Each number is 128 + 32 x the weight over its row's rms, rounded and kept within 0 to 255. Layers, rows and columns count from 0. Numbers have three digits each. The size before them is the row's rms in percent of the matrix's.

# layer 5 MLP down (transposed), 512x128, rms 0.0253, rows 49-85, columns 0-127
117:083165147156148121209120150041135107160143098135121045080083190101096147158081079134114140152129135118099094153091143112160135136174094099046129151104086159142159128115096141158052069138135130188163159120081112145135145169142207099129099158124140124161128134108161075136142082101176136133123130139137113173188125168139125118114095140104117143122077144082112100088124144137110101138086
089:145177139145148174093084114163085137171101103158139140094178113120152127148173076063150129148144147154121108150135110175179090114117117139160108044113144103108140139090181132156115101193153137141115158124171157100161171154152118122168144156133132075130146191105120124132193032173177126162083133154119144205110088071135115087152095123075139097099089102098150153130086112146156107117143
066:095052095136094098128103184075153111100134118156137151103092162109070098141114058106112150136163144105142160107048096106125168117090136175116182156213153173153145109160096110111151078186136048175108107103109136086166161129129129160129131129157110147137097175141140143087149108138093126154100086103155109092099161147174158127142177163163119089142128158158106179135181185145102119108134
122:102115105162114078054165143174149087130163107120147105144161147129121089152116105103159081109131132165118098141100077112107036163174154128156176066089151171127142147165120092146146114156096091157142166131131091148109165126204169153095184100125162141141134130133122136106093126166138187079145128189137149110163139169141155099186027159125080107128144151121118148137108170072104107096153
122:152155189139161049091224161116090154125119134121118158139129108128095111125146124108108134135154139115151142109081130162197108154155138151057145112132089160110092085127179097101120109122131102196131149122073092129168135168143104204125182133131113088148079157096128142116115119113144142150149119081122120144158051195112117085199165115092119166098086095161151135166114165192140132155159
110:140132146161179117117159141154144172150122145126109144121133130153125143146138054077169115131063081129147153122113129101066149083067082099121116140177156089183098115154159094115156192087099169160116139163078114140087102115097138162126113093168141072132118174114067136125055158170121118099115111118123116148154118059078118078069135157121112137102129128118149227086116121135123095197133
056:150113123207054149139089123087143157209072152124118137124081116146135111151104055153146077148157160064139140067100109152125205172133145123117101148115120136129100100179096135133062113092163136120080152153105094094165157153112108106082125096140100150129128131134090123066127190129089145116130129131106131174126207147087109156171119167089083102144175113125136113107161085130080094120136
083:140192120096102102112110126120148162133111128097143150081109154117147155142141125132071080121195088116194137114146149113071107143145132127084133113129106170142104158102072137087146161091143142146072142163163198108082167106191163080141168135196136100086130068130142121130166147197038126109122135174128065139123179126131134138111077162167121141122177130146103151147146179166084156126085
127:109101137111136086112079068143167104163116079131182093153146108116152159128076161116104172106114158090060078181179110142137087126128080090115111141164075117115160127138114089099125082120097124145126136177117074144058117089109114144092106084076141175155132097119108110149067123122121103101133188171112100142194176141171116175126117175110189099153165141112099127136110151143144057072108
113:149092138112082148105110110101122205075100089056072050176123126124144181114118110110134090118125178131146133131184093168129162113100126123167123108058108075153093074134149130144152187110174115151113109121132093063119109139161158178140144115121101099123174082138100120157106091148135126083130064154164195141098083137101107134143112193125132088081138145098127106148090112138181083123169
065:139152154138140106138123111101147140105132200128171097147076080146126192150117121151174087142141112128167167057065084105102133129161155061149191174123110175153084146111089129062122100111122102142071130123160134107140120112120101120117089144136123130085145143157112116159175116100132051148148104186138144129120158138172101144106124100110112063132173183167118138234195100120126151151143
083:174092112149123101148149090046138043141119165119117064171089099144137132143183102118151165108173094088098150106097103117122091203148133103111124154119164166143111162084121148127129122147147092098126118135105154123186114152162144062118157100169175174129061106147133164163133115166140119061162125136086177129127140185181157062122080088178116102146095152079129128132174121115148123108158
121:161136150126160158151132101118106119146163120148109081162135138138149093103147106132132126145112111112135104081102046140091011150141106075109139190089129106129117151117139147136132112123097137133149126143082123115121093119123127109120100121100118110098155162088159113083151102110120125102087156255115107164117146149095131135096107147128121123136130138116092112116131130084082135135129
093:143147153113083163170179090155139178101132172145114131146132129157148155081142161146166139133120135146156148138109132139160163188180121119089109125184079145151109171106120127121126160153149148164139188159192188109177102072188178119063072149179194139147121136120152116102061146141138105088164153143119117133089177120108089111183079131096128106145146159181135208181106138166131117121122
104:096146107128146081178131131112136088130122114093119086140110079178180111135135121131110111135135135109129172161158176102157131148149059125158101112123166074143177121167131097086138211083120138160114163126204153123145131116093096125182140164153163086130157101096168159149115153126101167080081115095145181102138142130215140076154154145115115138062131168165067210093088100128150147103131
120:173108205142155142172119155089120174130112147101127110100150128108111167124102121079108128189118100132159109090095137171060054168088118115093155171208110152093098182114145164123091130127157117140122102118109180172135123146142104121090123150110174093119124145155157154142168123096162117044106056169156111135092116133150172131069177139114107169083153147120141166108113082134172194161134
114:100085126142177128126104077092160091143151052177160163164154113167138152113046141117114107141173099146150146141129118154132039177090182108147171126180108113118124185092141123093107183125183159156130106117147158137146106143109112082111079180140206184160101105103109151133113150073136132108161120110110124155087061131130121164152116156185145169115156156179100141124126125166122119073111
076:115138084111097126137141177136120175169137160134142169141050106116106116093079158137102102100042097098148125052145135168139089132118130172146134142087151088049140113125107146125130121106108143143159082156131159113154117123139162130080124121099113154127088058145138167103070142132067118125048168095084153083201068138179116114111069111133079104133174128104116148137142173120108131101175
092:116082106102097107127086121136143153125130128157181117116109081094164113091145157177139097113139087093128097188106112197085147171172168107170147165101087135127163113086108166124096202108146124157113170115168163103141094146129135106118107102191113150202186119163167135088113180068160152143130100140176144128074176098110133153164133080168107145118114085131174141160116052080172144139115
107:082131093177100119205086149103091101070187162121141166115138118096198141088116066096126172157164133091145156159120130152161065130142138082078166095127144151160085156171040152125130114098169147103111133065103078098132147147146164184082157145131187141144127077112158132112115096146111121055156139099103166137110146113089079108158117171118157120095126166140096108127125163150113133133144
013:163098142124160118172160117091125128139071111170081064109161132184121138148108043142128157124163141140164163213128115087131108140132096163169117117096095096139071160149183148096187153144130115149093118129099149145052158113156095137131120124143181133139130104049144101159112079158150112136136087063133178188164179091175094123117101158166161105125113193144128117097129122141151106110168
011:132143130147118070121177135146110155070112084130083161114109130115165141245097151154116124128106145116146113086126160103116160087097105097137126129181151179174115122072143129123059179129074154134089168136143119145141047146089201132135120191125143118111149186096153164148110106032113063130148135153171120142113142130112069134123140118140111160127104173152122104154131146109091123185137
107:108177118158092099212108100059151086026110130113129096094127161171158105160095063068156141148113055110163128171158103096108185094131125100080096099096126118120163048145118107089105147130133159116143141141091130135150175206094105128159103163113141064178147057136129158110119090134130114075117130128136126110136117161125153141143079152098120100132121159109132097147164138148128100113126
071:126120130179071133122077109096112166090081138130131162134115137183115085145136122134111104096117140106108143105092161156117151145097142185119211127113169117135106207137133085123182041089142094163143141119130107154117130168117104143101174125156166110105149092082211127130139141136090170099083149103074089137144079147128134159093137116173196128110133156164051202108182122132126173137127
122:167171130199093152117088159128078117147112143124097143103149106102114123080109094180112136144126129083184105156166114171104122176134118139142147115107073152079084088165127149122115084172169102127091085141125157152159179116068085156121124115091159199114169099116194123140108087067217092132152095099126155077142135139099093078101100098085112104160153140119101172162134071119135107101159
123:137150177153066133193082125165123120113111135084077089100177147136113203089101116166144100142204098144118136122143113110156079102175118125140091122113110072164128086103114108121094160077168123148142149167122158128148143171150170085115143153102123026116138111156152177143182112157060128095163151098180138082085153142170108168161125137123167154136121135137092173141101124196100124096119
077:084170147102155143157127176134095164140113135116123202117102134137166133153131163066126146139171172180141122149114099108120179067142144102142131083109124129152161095132132101093102134156113108059083115145081097164065164133141157177133158179091162083126111169143098117132144136069223122232122074112125127111122128112104070147146183146111142139145117103158157096105115152090111081091087
083:153128186122108175112136175166113103128131111115104132101119087132140103062100160130098196140131104133087132163221078103117173111131046153150132116138153123064134098125110085166111185145142143145133118133101095175082085108142145095124140152096089135177120124161152125132176167092146129166031109113127130073113124131168114146151106091136166130137081132127117107042058072163135144137140
085:117128083120154118144101105102111191154188218113173136131099171148116185150113050165154108075139160116107071098126151157128155134147145109099158057160129129115160084125115142103165151161116113124128083120082104148126203087174149119142076135123148101150146099140103195102091140112074129109128151119110129115138091158117127135139110160100200091164204064124083153131154105151115097146182
093:055148140069139078151083166140094108129071165128126106047156155134144146137179198116126160117071122111100142123152135159047105141107107175161131113109141120106135172152127120148132168150132113166184114171106162129115147138075139144081057109079072142091080114150123102095133076107153093168103133149149120109064158111123153153142163127090106111159146122172165084108123157167190111096171
044:171133099107116111133139118204108145107174124146177110120132127150115195138205114161077092150136105117141161089200121142096125077155201109132145059198114100177118087063102200162140168090151113114175171147159161174120092139158109127159096140110101154099149096111111160112136131139096188123149159104138146134154114127055129123112128103164127169153192144133145147100139143172149152167149
028:177136173123143138168166081112102110144159095152144143145162132091086094133108189116138113143149079082172131211180100059110133137083128183144075113150119181128063139064149116151136164131086120169162171162093123117169103134109170131128174103119150099156114107076106086095109104162185122144088120116155118116095115041178138109185135106107111138121115161156147094089122147086175092110122
081:108166106093152129136172096108086154117099092173062110118161097121089142168129142177167071136086108154109129101144099116110060131164131124220164077103145097124159086135159104094098147115096201072161150074151087155127146123119140121129100160104107176205183137124122091136080117137130159180140094153164123118104085126106182143116143143176076137116125144126165094159120091137061172143145
070:119116107163166133099139109083114168120182085136134129086094096168183149115122129065110093128161095126099159055082167207137117102115162088036127138098126211085192150170082169169106119079092132102096127140144139102169138134156162096114136151117100081136129115116182107133148163195085091082127125116089152165121131144128140173134126087139127092144180169134113124147145121100082148105109
102:109158154125092109154114099076140176177183152098177125119117165052098184152121116075105143124134187203083121164146167106138183153101147195139144131106119080166104155083149121142125102187155114072107078113089096139169115081110152137125082151107114095158121192097111122108171096122178107151156136101096159115120139099155137058148138118151095140138139105150097117100075080109096126082089
113:177130124121205127105148133128123045150116116198153065130111122183134145158094166145118141139124098122160126108147118166157190155097047138119129142163137135110155123179126127064094131136109133113109172164138100159104095064114163147076150134123148153156170118118169154117123138077075083197095144118130174129132095122147130160161217145153130130144096120139087212135148113169184088138133
116:135121197121154116155108117160173117105143148081155109101079094105133107121124161124146098141153137093171139096070149143114022105158130165134119135118158120102198115117139159159160063157102144074064074151125106113132127129108146064175158102144143173085148145123123156130182130144130097088108135079154082154124061137050149131098108120109079162141166103155150115196144128169087156157091
# layer 5 MLP gate, 512x128, rms 0.104, rows 50-85, columns 0-127
086:145123201107172069122128179147135126113104165088078145126135148125172036115143142105133153097181187173089139103099146175150121116157130122125084163100148092179096073124167081130122122114154126097127156129086124157154096072133195089156114104172091146117125134128201080088153125089096147126092170091151089112089186119107095110143147133120117120082082145141157146119161170106078084164164
063:115124137186112124116088128138089094078080123129151146104131155115115122147096154156135120097129134108156175103096143085125135062063090134135184097157186168110062109164108080117108114144241106143107105108138148130161155140133088166171124131146135106139148130118176104074099149075094123142092062152133134108161138154038176143120151180192068165126103154116110128165116158102105143113091
121:194151125150156147148110106118116114194093107179125086173168160149131131129145151158118152155099047110162131134132169169147124153153097201131110139170161120147134183124076133101180104141139149096135119149139135126133164102107138098141178169061195182114125151158145186191179082152125142105109102132106150162092062132139121104138168112087136167149150121128080111135148086035152119118071
135:186137152120140147142224122105148153139095100125169161177167132164139151062151159083130116094134119163125106093110104162120076101110105131165134101132099165087102082064136133115156090050100106136147132154098061133086112109105124083145128079110070116080070145153072155160107134160118106068104146140084166101091106173055135075160123107112126168154108098127131091145123145132122077094122
116:146208133122099129091154098141099115108114179130118129124150064095135178124079150131122148102143096167163094112118120152120141185120082140226123106087077160088131103116106129130130120132142096059121164139197139124078065109104182128126095122126145154121088129181112062140154120170131135133126144132167154128150078136176118104124130107105177090106207101094083115151106160061161086073139
052:087154139111099075092105160164132098059189106153124141086139154134128129119131129149141137090130124135080172153087168132103130094138134085142103187098095117082136107139130147114165145159159065184104122138130127213117149116140102138158134132162113126074066151152148147133070122121123089098160086188187141116111072145145136102135151136171180194090120185153189130198138178120100090174100
083:125093159114123095103176089141095075067103121108101158135146133138087133139101088066118130102113110157103094147149104167139152114159074098123141073114087208126153169185109108140169098127108134100115134222123111151198107131121132068190118160105194166167171085125121086143093074094155095110165124079119100099184157094122154147113094133119147192150147176106156127143123126092139146092132
129:135128095110148072076109098144116166181121076117155120155163132161159107150118131044157134121133085179056171129174128170101093196098105114163100119153066096125116136120107112100154130098099116080144114197043101116125103114108082107146121114148125108178155108106119123133091114127127101127083194147160125132116180196147112121126119082100122119163082188162171156130113130120126045111149
114:117142177092163168112106147162125147174104159144121158163183131176175084140104170125099103074117101172114138138104201087153114118136084119151161159150127144127131144123140179139153132140106139084126130121092153146100170098130129186119184160104076172132108100208084186147147184159115157100166123167102137162183138165135160158110143160188134159072143111142102109140073122094130153036092
069:124097141147113182136102193188124066107129145114191145110119170111082135128167142155125098136146124122109158085127167117157154127106122154134151191089125167120112142087154135086140138153115112121199119113140061175136167119151194115103121119161127142102119176150174122111078185131136108103142137116110121141129102180159133138121099101125178251131147163147154196193085165165163114099180
078:168142167077173148128112137085119162091095165181182127029139126154125135071121090163177066086134167128139163142149143119169178118120095093120120122123101109145100091184084080155181137114175116167108114129119170117115147089117114132116155105139092130211176096128120093083136172129102136154146122121114135146202090139167067165193117149119161118140142133149142171121110152132164192128091
094:119111142117137157166104140102149119167153099128140147157132076122130181111089112161166114172179088163151146199167148075190089076108144133168108117123149102140075112173160201067189109163077127100118166089112091077110182119105099148100113135099130146107149118119134185176095089134184168133114122073126177160105119169127115153137097144116137211110116161117123071098132154122174084137143
093:117117115090145102107102130088122132108128098138148174126076105099101173148156122095125138103116144116115141114127080119143109071044140068104174175126177135097110125117131167104107079109144104157140110138129126090146078161107125070154143115113089074173100129144066164123111177142106114159157093137194124167097061160087147185133127195104122105131166161093059088088158180195161081159116
094:154113139129104108157183128160161145158135143160108022124134087125125141115059098161114104109187125112165127142139123128083128121137146104099077119132141144114128102082116078106151118190071169125107120106125091082083107169146113131168106093154133180037168137158148127098145162059138115143113154164192141124106120142099209167135095114220127107162108125135136142089090128119170076127113
124:111091156117155093167140114121170138146171205143152102175175140144139120091107128151153137163111078125110138110165123108164106092137113110141139160140082154189127205149116108133148118104117129103111091140126077121189105039126134107144136071113158137149123162123129117140100095126125086133100132137156145138158114158060058105162099104129155237098109115121180111123166137112112008143113
113:165169148114157135071122088112090098128158097172166121154124180098166100170114172144130133142144079162120094167114080168150077132104153157172162136126124148084127125156171119083150113188076175116073128074139113108126100097100123123112149116069126083137100085092189095091130050093141141171125174124132085114132202130166070105151156131074164137112152126070120128169110165141159086092132
074:082149123107116141149185088063119099165111052118092165124151131092119111139140104146124156115088120148139125095123173136099177134061074098144130104157105088132125140157107109099122161078157125113142100101117160138120105158194169137116146122134071122118122122096147132067203158210157209110139145099084057092126122119080090104085134123157116120106211108160109147097107108120115125054122
085:138174116060127083131122126088064096112099175097059132100172153142089067125159200110147148097058079115182136174138111122103105139103145105125107113116133162108120149108114149145064110113112085180167072139112142104158076134119103149119095142143191114139107163140150119067131123089164154130177180183145111106135101141132097114143105134127173083109059107067108172133150125146135084105184
113:205088188165111080142126094096133085117155172105079087158193109126116119150132150138172195110114150126087104130120151132158094210100048132127150162131093163150074153066114100117137091089070133069195112109109188117137119163107103093140136093097170140121159139187116167089097112128123179153135107092139153076091121131112136113127153117173120105165132085140145106132155099152154122093127
013:109133124112160132164159177078195138148158102203098119151174166191103080130134109126156138135123192137080137133210133132138148150153175068138104182154154177113096129169133078126126103135137130167061112132142133060118167113146130122153124102166073102119122133152155098098193163139145136077132145111163111073128089114138092098117098184137138082163139171138156151189123144169174176125130
010:166127130186106116108098127122057129118127069110129138177135126104121155139154074217131116074115215085121127105164186099119095110091131108110092086069160121184134119171124134110080158183134085115090117172142164124168077102139178182118152181182087144132135142112161132161092108050121090103113154114119129112135161116137095072110141150106113122110191075135096161139109136126103122124103
111:133158130127143125087185079108107165134179114156126076116187098138116125081173171126121154095159131135119164099084075014194113077155186109177133140176176072161121189072110130109147145130140142104150128142137085154110121124103109122078121168063141101110083165155087133138133162114177127092118128167145102123178113134108131146123135071129136120107124140155070146123067088120129178136112
072:124061186155118115079144103135075116135142126120081170119129126235143093168113193101158107124147146132125122139109125114087188162169110127098168139103171146172145119121117165152094124128201092202107141167175086080116091155105179098149128157181102159100148095088145103108107151126118129108060152104166140090130062126120151145122134127095155120148188114129115177139104159092099143099077
137:121194128143146145133127123137071109157145137174103171150159143097078168126154157055132187136147163174151130111143065103113091143203152123146095122146071129108087157133125140147099130119111119193122190149123096092052177089145131196140153161103161086095113118144089178092090129156106177152117120135121214121167063195107085128124164143136150132103130135118140126149137109168131160126086
127:121142151087173129126136132139114103183140150175142080081121121096171129173150070164101136067127106142065110130081088156082149087154136086172215187139160191188064183141108148080115126147084154100106125088151076134145110140115168155112159071075129155150113090064146133157104136129118092137156124116132135098118135104110138079172114154119123134145135150069114087104163156103161180127112
076:154124138115172167156133080204126119075084135142133106112149111198092107082092208102110175139120147170181122150118108066120187165196146078088154156123087151156092119115083136147095138135140163108191115106134128113074139119159155097146125149128120108166130142098163102141114111122132172181091113147121095097128180194112171143105179105104123113126101086117056142170113154114080074132126
077:142093205163145132135111159098126086142123122173103121063091168128130115133084148097164043062128155108092097161115075168054144081117142095138122082137124137155107086140170116135124114059121116145135119137125175185105134154185092156128170146134108059175133123085107142122097158168134144106201131128085145179114127097086110085107132151100169127098164143123166109161143149078182150115093
094:069096162091103128140157135117119106120128180148133166177137117157105105069129074167138116061122122134133082040140090132144135091146152150103132167105114096137127115137143134109103107092159131138146085156116110150178153106144126105139126193121122135122159096142125181146100105062150189117119155175135186091119084129146127080131096178127080159112164099131086072128195136078134086091237
097:180170116114083132096128090138134128117154161152162121112105111096127110196130116147152076131143106128149113141107061126112130108210146079129092180121123087125092085104093059108126094159133184105151117101099078134070109055094117106131147104061117109169137117096089079116187131160116167083079129097165091133167108109152067118118144101096137142166106108153136132101060086128073136179159
036:091194095100109134091123150138118105141173098064147130147160127168166094162079115068139126162137186133189141148125104097140155112083132150160093100138144203070171165170131103133084062123080076119075137143108138069094171166107147166119128117109165115131123132101133157139118102131160125102073142117148141099072128110130156155155129168087093114155139054092148065137195170103131156105106
026:147138167121122157172121085182130160104157097104162134095132146075097066170042166103128150100126111111115144177121127095076135122088154182109131176181130138039089117106164130126159126166119097198150134141112154141163077093119124098150152138101139172126090117112068154079095121138110130115133131149132067133057145132142181146195133078172106174126129168110124147109129149081072112152097
068:136116133137059157107085141141122103131090161112143162110052122163117137094098110167099143074107158135178039147105100134109096186138166114073125189141088089133076067152128138131154143108173055152092112170124137145104120125141179148090174113123152197098128064133132083129133145204119141102141116118083133120117170155168117157107145118155190136148104090119117136109108169120171104094183
079:117108189151125124166161165142139076157061119135119095125124162082096117148120132138092136150116162139145130170112138088101133120120097113192113127148124104228109172122182124142100203130133125164173187100152086108096133106108100095143160111141161118135083101144080176146129099102135163101138092164181097163104126115080114173103067113146149137135098098100126174141076052147222127148156
098:068112132140191130132162058107065118125145050163083117138135126173104168136133153099120163131121145113106128103131149150088119115124155092102121106077151094083091108183143111128163135108187189173143161092136143100107114143161154127093133128149138093126131147118188143152156100150114197207027148099080120163157056116121082162141150159126143104087118109159134173119108145176141127124078
110:142172104113125141157141122088108155112182127127104136143129126093182131129130085129115161135133092193178147124111156103163115085145144129084160129083086071169115125099087119118164151135109180143187123132090201092097098045044099148148130066134079161119108108127098156051142136139151134105109112151124135076157171124058107117138111145061091159115119117074162159120136082127122116200122
123:108130123133170091179120091170113204145174150122158163107117085155137166171114151113136186108125120129118158118115084087090117130096124101127098098168061109119120150099133141138155102136138171144173159157132180118174115152081111116098060138125126099201107047139204085124113128163081143119101140140112091159094129117160160036138083102149134133124129196175154111075105146107164119118181
# layer 5 MLP up, 512x128, rms 0.0993, rows 50-85, columns 0-127
093:127153113146116098141131166147156106068132137061100127191091126087146105152152189074140124096157131096098123089108099102118105128169153169093109131118154115129090122109081122153181135073195094093112111141075128102164131119082099100169187128153105175106146084157154088100169139128117138192099133091166090110167078132162105160141138171158167145151126179102078150082210184136122100163144
066:139179127142169124155168162125085144159192116171116070173174139114079147147116136133148217115153070177159113130211132130148109038108120145149119157141116134096117150128110151144145080133121116132180120166107117137112127096202111132129106048083147120106141140116141152122134121095189132103127099130153143084144194108175110095148150151116135148184141153124211108165091108104144114063107
125:127119119149133168144159154128144177086160096135175110124119100162123095117116182125090167132115155110061165128134154112156073115129148097097119167112194080113174157081148093147108159102070171172081160069067083149163124130157128122137122060133113149091118126143077140127163171119114111160117131157129134112178117100120139185206047089111104074103122167062097152107099144129186110119140
123:172118102065122143116123136179085092152112142142158153139179131092155111178154077131110120108072098124081176127151119179114154160172122074148111137105129088155124047163143109113101121182122104135106122142076112127057117158120131173191148141209179115087095130105136157131086111140092154141158083120143092121150119154133143112147090084068136157138133077208144114135088075190132087133121
115:170178086099078106092085131147159133129143125136155089119119138138119085136111092105136115098143113150070191126176134155107081122148132083106136156116152152093071142136215090214110149109123179149160134068131152137101141149106108138085163110147123130113118162155123102146119165060135146152125153130144047134098154119154059107190151110143112097118097103076077161197121049164140134101118
052:135109072161151210128132105063092145157180170134160143110121104111147201165132130157156096148155129105085135133152109126171127098080064138114158116191152149124120110136130078152127060092087158089177155149146134100133181120153130191086109131167118173106156144084130126140210134075167093116126140065101140148138141089113135124119120125132116081180164151121161058109132084071141141096136
093:123117128108187143113114116145108150137089144165093062118144105055117116137125172154136133149133080137135167151136129107164102066100157138112099174111062054144114121131173118104072132165139112139156113063149052123138119154131077151141135081106080126136164192185047212139104158112135157163081144095157124091117119137133128119166159071115144143098114174174096112113113100129081173134101
140:146125104149120219148171139191116087109148146217064118077167142103112109202131182154179098154119104143157145174126223145080142133109161147115054114083137082109092127118164203097115133116121162093118079083106091129109115113132170111146143097103154125115154124119140118103127111130165095177108089101145102134180130088103106083134120161119142169121106131137132081092143097126086138149136
115:144113134162118141136113137081105097132100155128162128166093152148132132108129136182137073098160101142181164161130144156095157136172145094076095157147161115135118166146107187147147123095150158073178091132113125099116048116130082100146107113065200125102164142152168128129150170071175118153151099149110159071134142044176131123131174192074125150092138123153158127098134191151095183173172
072:104120150115112116078168115108133128128115124158118079090143075112129093164095165144095134111167102162118062147109084123129116052149071094123115094160112096154115180123135114137145163106127129150106154210144150136165139165128140150176112186153092116088207112107082101122110127150102120132106154139093124161196138103118163128131162200111101055124114097139208082080112061083110137080103
084:116096075141075134104130141157144215117100113093121160197126158096160086123132127105110143188144049087096102090127136067150108147082143173105078076084094087163179153110149132128077154110102138148155162172104066147133134124191114151128113136063180142079138200151152142142097090115156116165131104123119153139095098116161133138121148076073101167091121132083099120088153111127142147122112
078:163136120106146124129140117149127117127111197192122083154185161100123085140162136119118178160066133109111146107142073116025058141129192081137149142094130186151130082114077134118102121115132118157087137141120089149157097135134153165195114054116100123128165148169099155106183119109124122096145135201126194085133153131124088097151074123082108052140133140117143142116117104113099166135106
094:103179091113128126152193133191100095119144106173132089100185155098194097116101151139127125174150105153177104176104101137167158206170153174123125081150105118110109179203135142174127132137178162102120150089153145111138142106139106173113093052099101154119147166137134091168178144135140151148069167142132126070160139095214114083154134114170137110119121108160160088097085105139112123124125
103:118152146116101164119136122166167204156122166111153056168135122075163136138151140094095163054160118140148177133165123140145148137142110108113158132126101078112143039063105124113122141157109140144107154114097096125223176135108085144095133164105106153141150106165101134099122149124146129161109188190116148115100101085063134116073141096105072155120093105106131178158108146119122146192055
127:154117132111135214126132108139150104140159098160165166093101113070126165126116106105072196138175107094133131137104181130090145160152153123133115147090144111070113127178145163132121110166211154130101082084124094115122122129139113111115150170132128124114130130094140151174108090136124152171085132171112145167147135194190137138088134137140147144096062143227136147163071069061146151132062
118:084106107133172164156155132148129145172122172186172202087122117109163118139128185174128075203160087121113143115145134090115092091152119163106109075143095186126140116078134139138175110163162133106127105135090137153119089133118131116143135121110163158077124114144105112117112164095161119058123063120181157086166189143121183188148071150109150168088144063121106120172124156139149175108182
092:162125159154105120193123169125172090217098136140121049179130062189129141183106116135119152152146154139132126152132062084182171105152136091146097129103065176108153184114133101168152113108148147089082187155104142143143154139122127116183134086096121110099186145124124126085120115153151149166155088140148115162134118167120104110116178138154120129124121173142163046169067144117159111146096
089:112081182170103094166141066167114119147193113073100135111189100133096105133162102137141133089128103136164175147124081140122099147181108129045082087150130142107108116075072147110158127092163147165148119148108087169123167122121161068181119087109114164151122103124067198125152184186112136114143155117091169110069150157085127179111154145175119136136150108134105133077100151162112117100160
102:112100092082114221182195117158082111155217200195120086152130159115127141104104146115101152141121149204116112086123120122124100111106155172151132106094157119129112134150101189134092105152098112118079139063111097105105133096163150181099078160149098110127157154167105121125097119090151127107118124129098073131150145086086090129082127100115170152073118088139135131176155201143112120125143
012:123127157163110108109168081168072108127102133084135139120121097099163171130103167159140108097141074134182139137096091102109101140131102134115154095095106093153122087071151148113134116125104120120188178146103126185182070151029122137158094172114171169132121148111104157164117103117074140151115098199096198148156206135111150150124098089105146183090119131099139140052121129151119121189143
011:135072101173112132160129163171091157150135176112054178045141099164098117137114077164096181144135157108091107082133178111113115117089160087081129071114165116156149106176143134113102166125166120162054158190120106155139131099166202120095158148178097154151129141126151145131138142069143120106140133096126147124132176148123093129092141143151134128122173179159079144057059136104114152131118
107:092129146163148094117136111095126097155080119124159194076121104159113089137131088061135112148162084100140117097104122125117138142144143162097181098143161109118151093134125163088132099086129047121102125145155145181112117110089085169140149077133178199128134156144122154126101126118130179121138165129106110079099097194044112147087094163136137139083096101087218089148195133153076130149090
082:104164164101119138108126121068132081119152149084122160172099114178096142159117168148143139126133108179135089160166154120132085053096140083119114110163146141204108113113132177097099058137105178083173148120142148110127176146101063142139095135117107138107120120145036165108211163126153165164113133171148163155108126110134082116163107137156135092154123136068116073127139160172110045128130
126:139100143197124145122084153118060148157075125116160149124131132120109114163064106165148110136145157060113166112134111131092122146182079157104077165125080166094103136106118123152125110136078169147150181073104151110076164136148113134158153148073077105169117133139122083065139137110131112138154135132108140163080097171055082131170094122084193166150161154061061132157140108134139120071142
110:160110145201175166133083165115130104164100081112061139117095151144095125092182195134150143115106113126137122117118171105144114203093073080078111113156091118180078139137100127096125112162188156147153132078128098166175084127147076141141205113163116127107144102156130138149091172147066108099082142166150137175127073142135146142128114176145144132154099134148152180092167146068098108095120
090:151128082134144147123173144117142138107137095117183087086160123146110141107125156137194146140122132099100173107040095159121161113124144075102104194143098145102111117076096064131186133050242121156138097113164093165147127095190097175132102146119096119100120158135143170101174074099114132126116139165083107128145065151146157103142144094120120111170098173131138166187102096135129140108141
084:095143201127115121147131105103128119130089124168152096143138162129102132110113143039116073060116144123123063165163128155126106121134167107113115100142100152152056110099095183164080110092148128146104113089147161128093146149093134125135173087151107090202110073077142120112103183152121115162179122138108091157156083092167098135179044144143162068100167095108122119135123172115154060130115
093:141165151160153150120102098093123166096196151111154099105139159087103104192141148148121128140095128107090048228147134092100131120159095111082186149169188132155085157153203161136133170179084130111171204070136105144108130119141127129119121128122108126083152130113162102149178084118138099153136109159090127209150084127137093131147139133135155177132108162120144117127072132083138169125082
093:132153129097104138127100160127152165170122116217192113140120137130151186126126077163172123162124130102151145129100103092145138080194102190140141160141098084176103103189082113172123143101156123137153088096145129123124166119174157113117143119092128171136127037090127086102182139118054127073132106105145068081111117128157156098149128094113099117146091171143107124188095131176107086193134
038:149075107169174121133133100189137141094140129189159114078156145161118186138181156110122093141134142105116087165189163175150158102204146092111138119179121109159068072094130170149126162117163126084157108106144156130124101107156156121167126109137083159123140086166082161135151157136136170171156157117105087128154126155108052109112131086138154177110107189147118131079065067178137103165150
026:118120121126130140168128077148185150117184082119150135134152151083112052178064173113127163109133094085111135138140112092063104120097185181098089158160160149060118128123148139151164133134140118225132127127119125106153070097095095071148115074087109164146084110126112140078106141157168144076132159131164085111060129128165172121153111126154087163113128166162113135142145137084094103120071
083:163107103183093138136143127088163091094091153142156137136157133087078136134167127066127118182147135126155109164136113150107107096155111100062104155166138093143120102194097152154098104119069089177107143104177111170146130055160156183146043117123153102130134148137114117147121113132140060151082106052100151115163132120110148094100113192112198134128095148139080171145158148125181123181086
090:149171197119152122119134131149122074213099195122165157156104110114085082162160135110130146180108142174136081119169090134124162130161164172135140131119145135123107102076158148116150090150144161059108128127108000110167131193066100130147136110111160153170141105151132132163130117144094135154108134095066142144177177104114102114134180164138155148124131152110125100099089158089110137100126
095:094090145113157076160146126163101087142099116163158133106132136139066106095094120139157114120141107107114161070098111145110155086175136127069152149136164074090193076116166077134139101143120174155146151159132188124137099167134172131093138218194093202125134180106171105110153127101148152159118117117099166182175158122095160160088105074067178161131138126118118137135131153159135162182150
118:140100136089114117135079113151058136124144105148073092096119118151106142149101076116142103160096130148208043110129155161106089178121129130125177115155095180101148121110189149159145149142106120151079068118154087159089154096126125198084131122111145102156145143140125149156198089088160128101095115099115122105176104132147127140051170100201080114169094168150103151115115164172158139155169
118:089114101136132130124116150085109175111131170124136112121131062159146161129153117123085148136163126185140141123183152143146187136154098149115127143125128119208062135162120146110130154142160194097089106128092026117192067191159181114107167144107150142148102140119136123124081144109160147083186167179074173060076127137168156143153113139114145132115146176153113086135097084119169105143153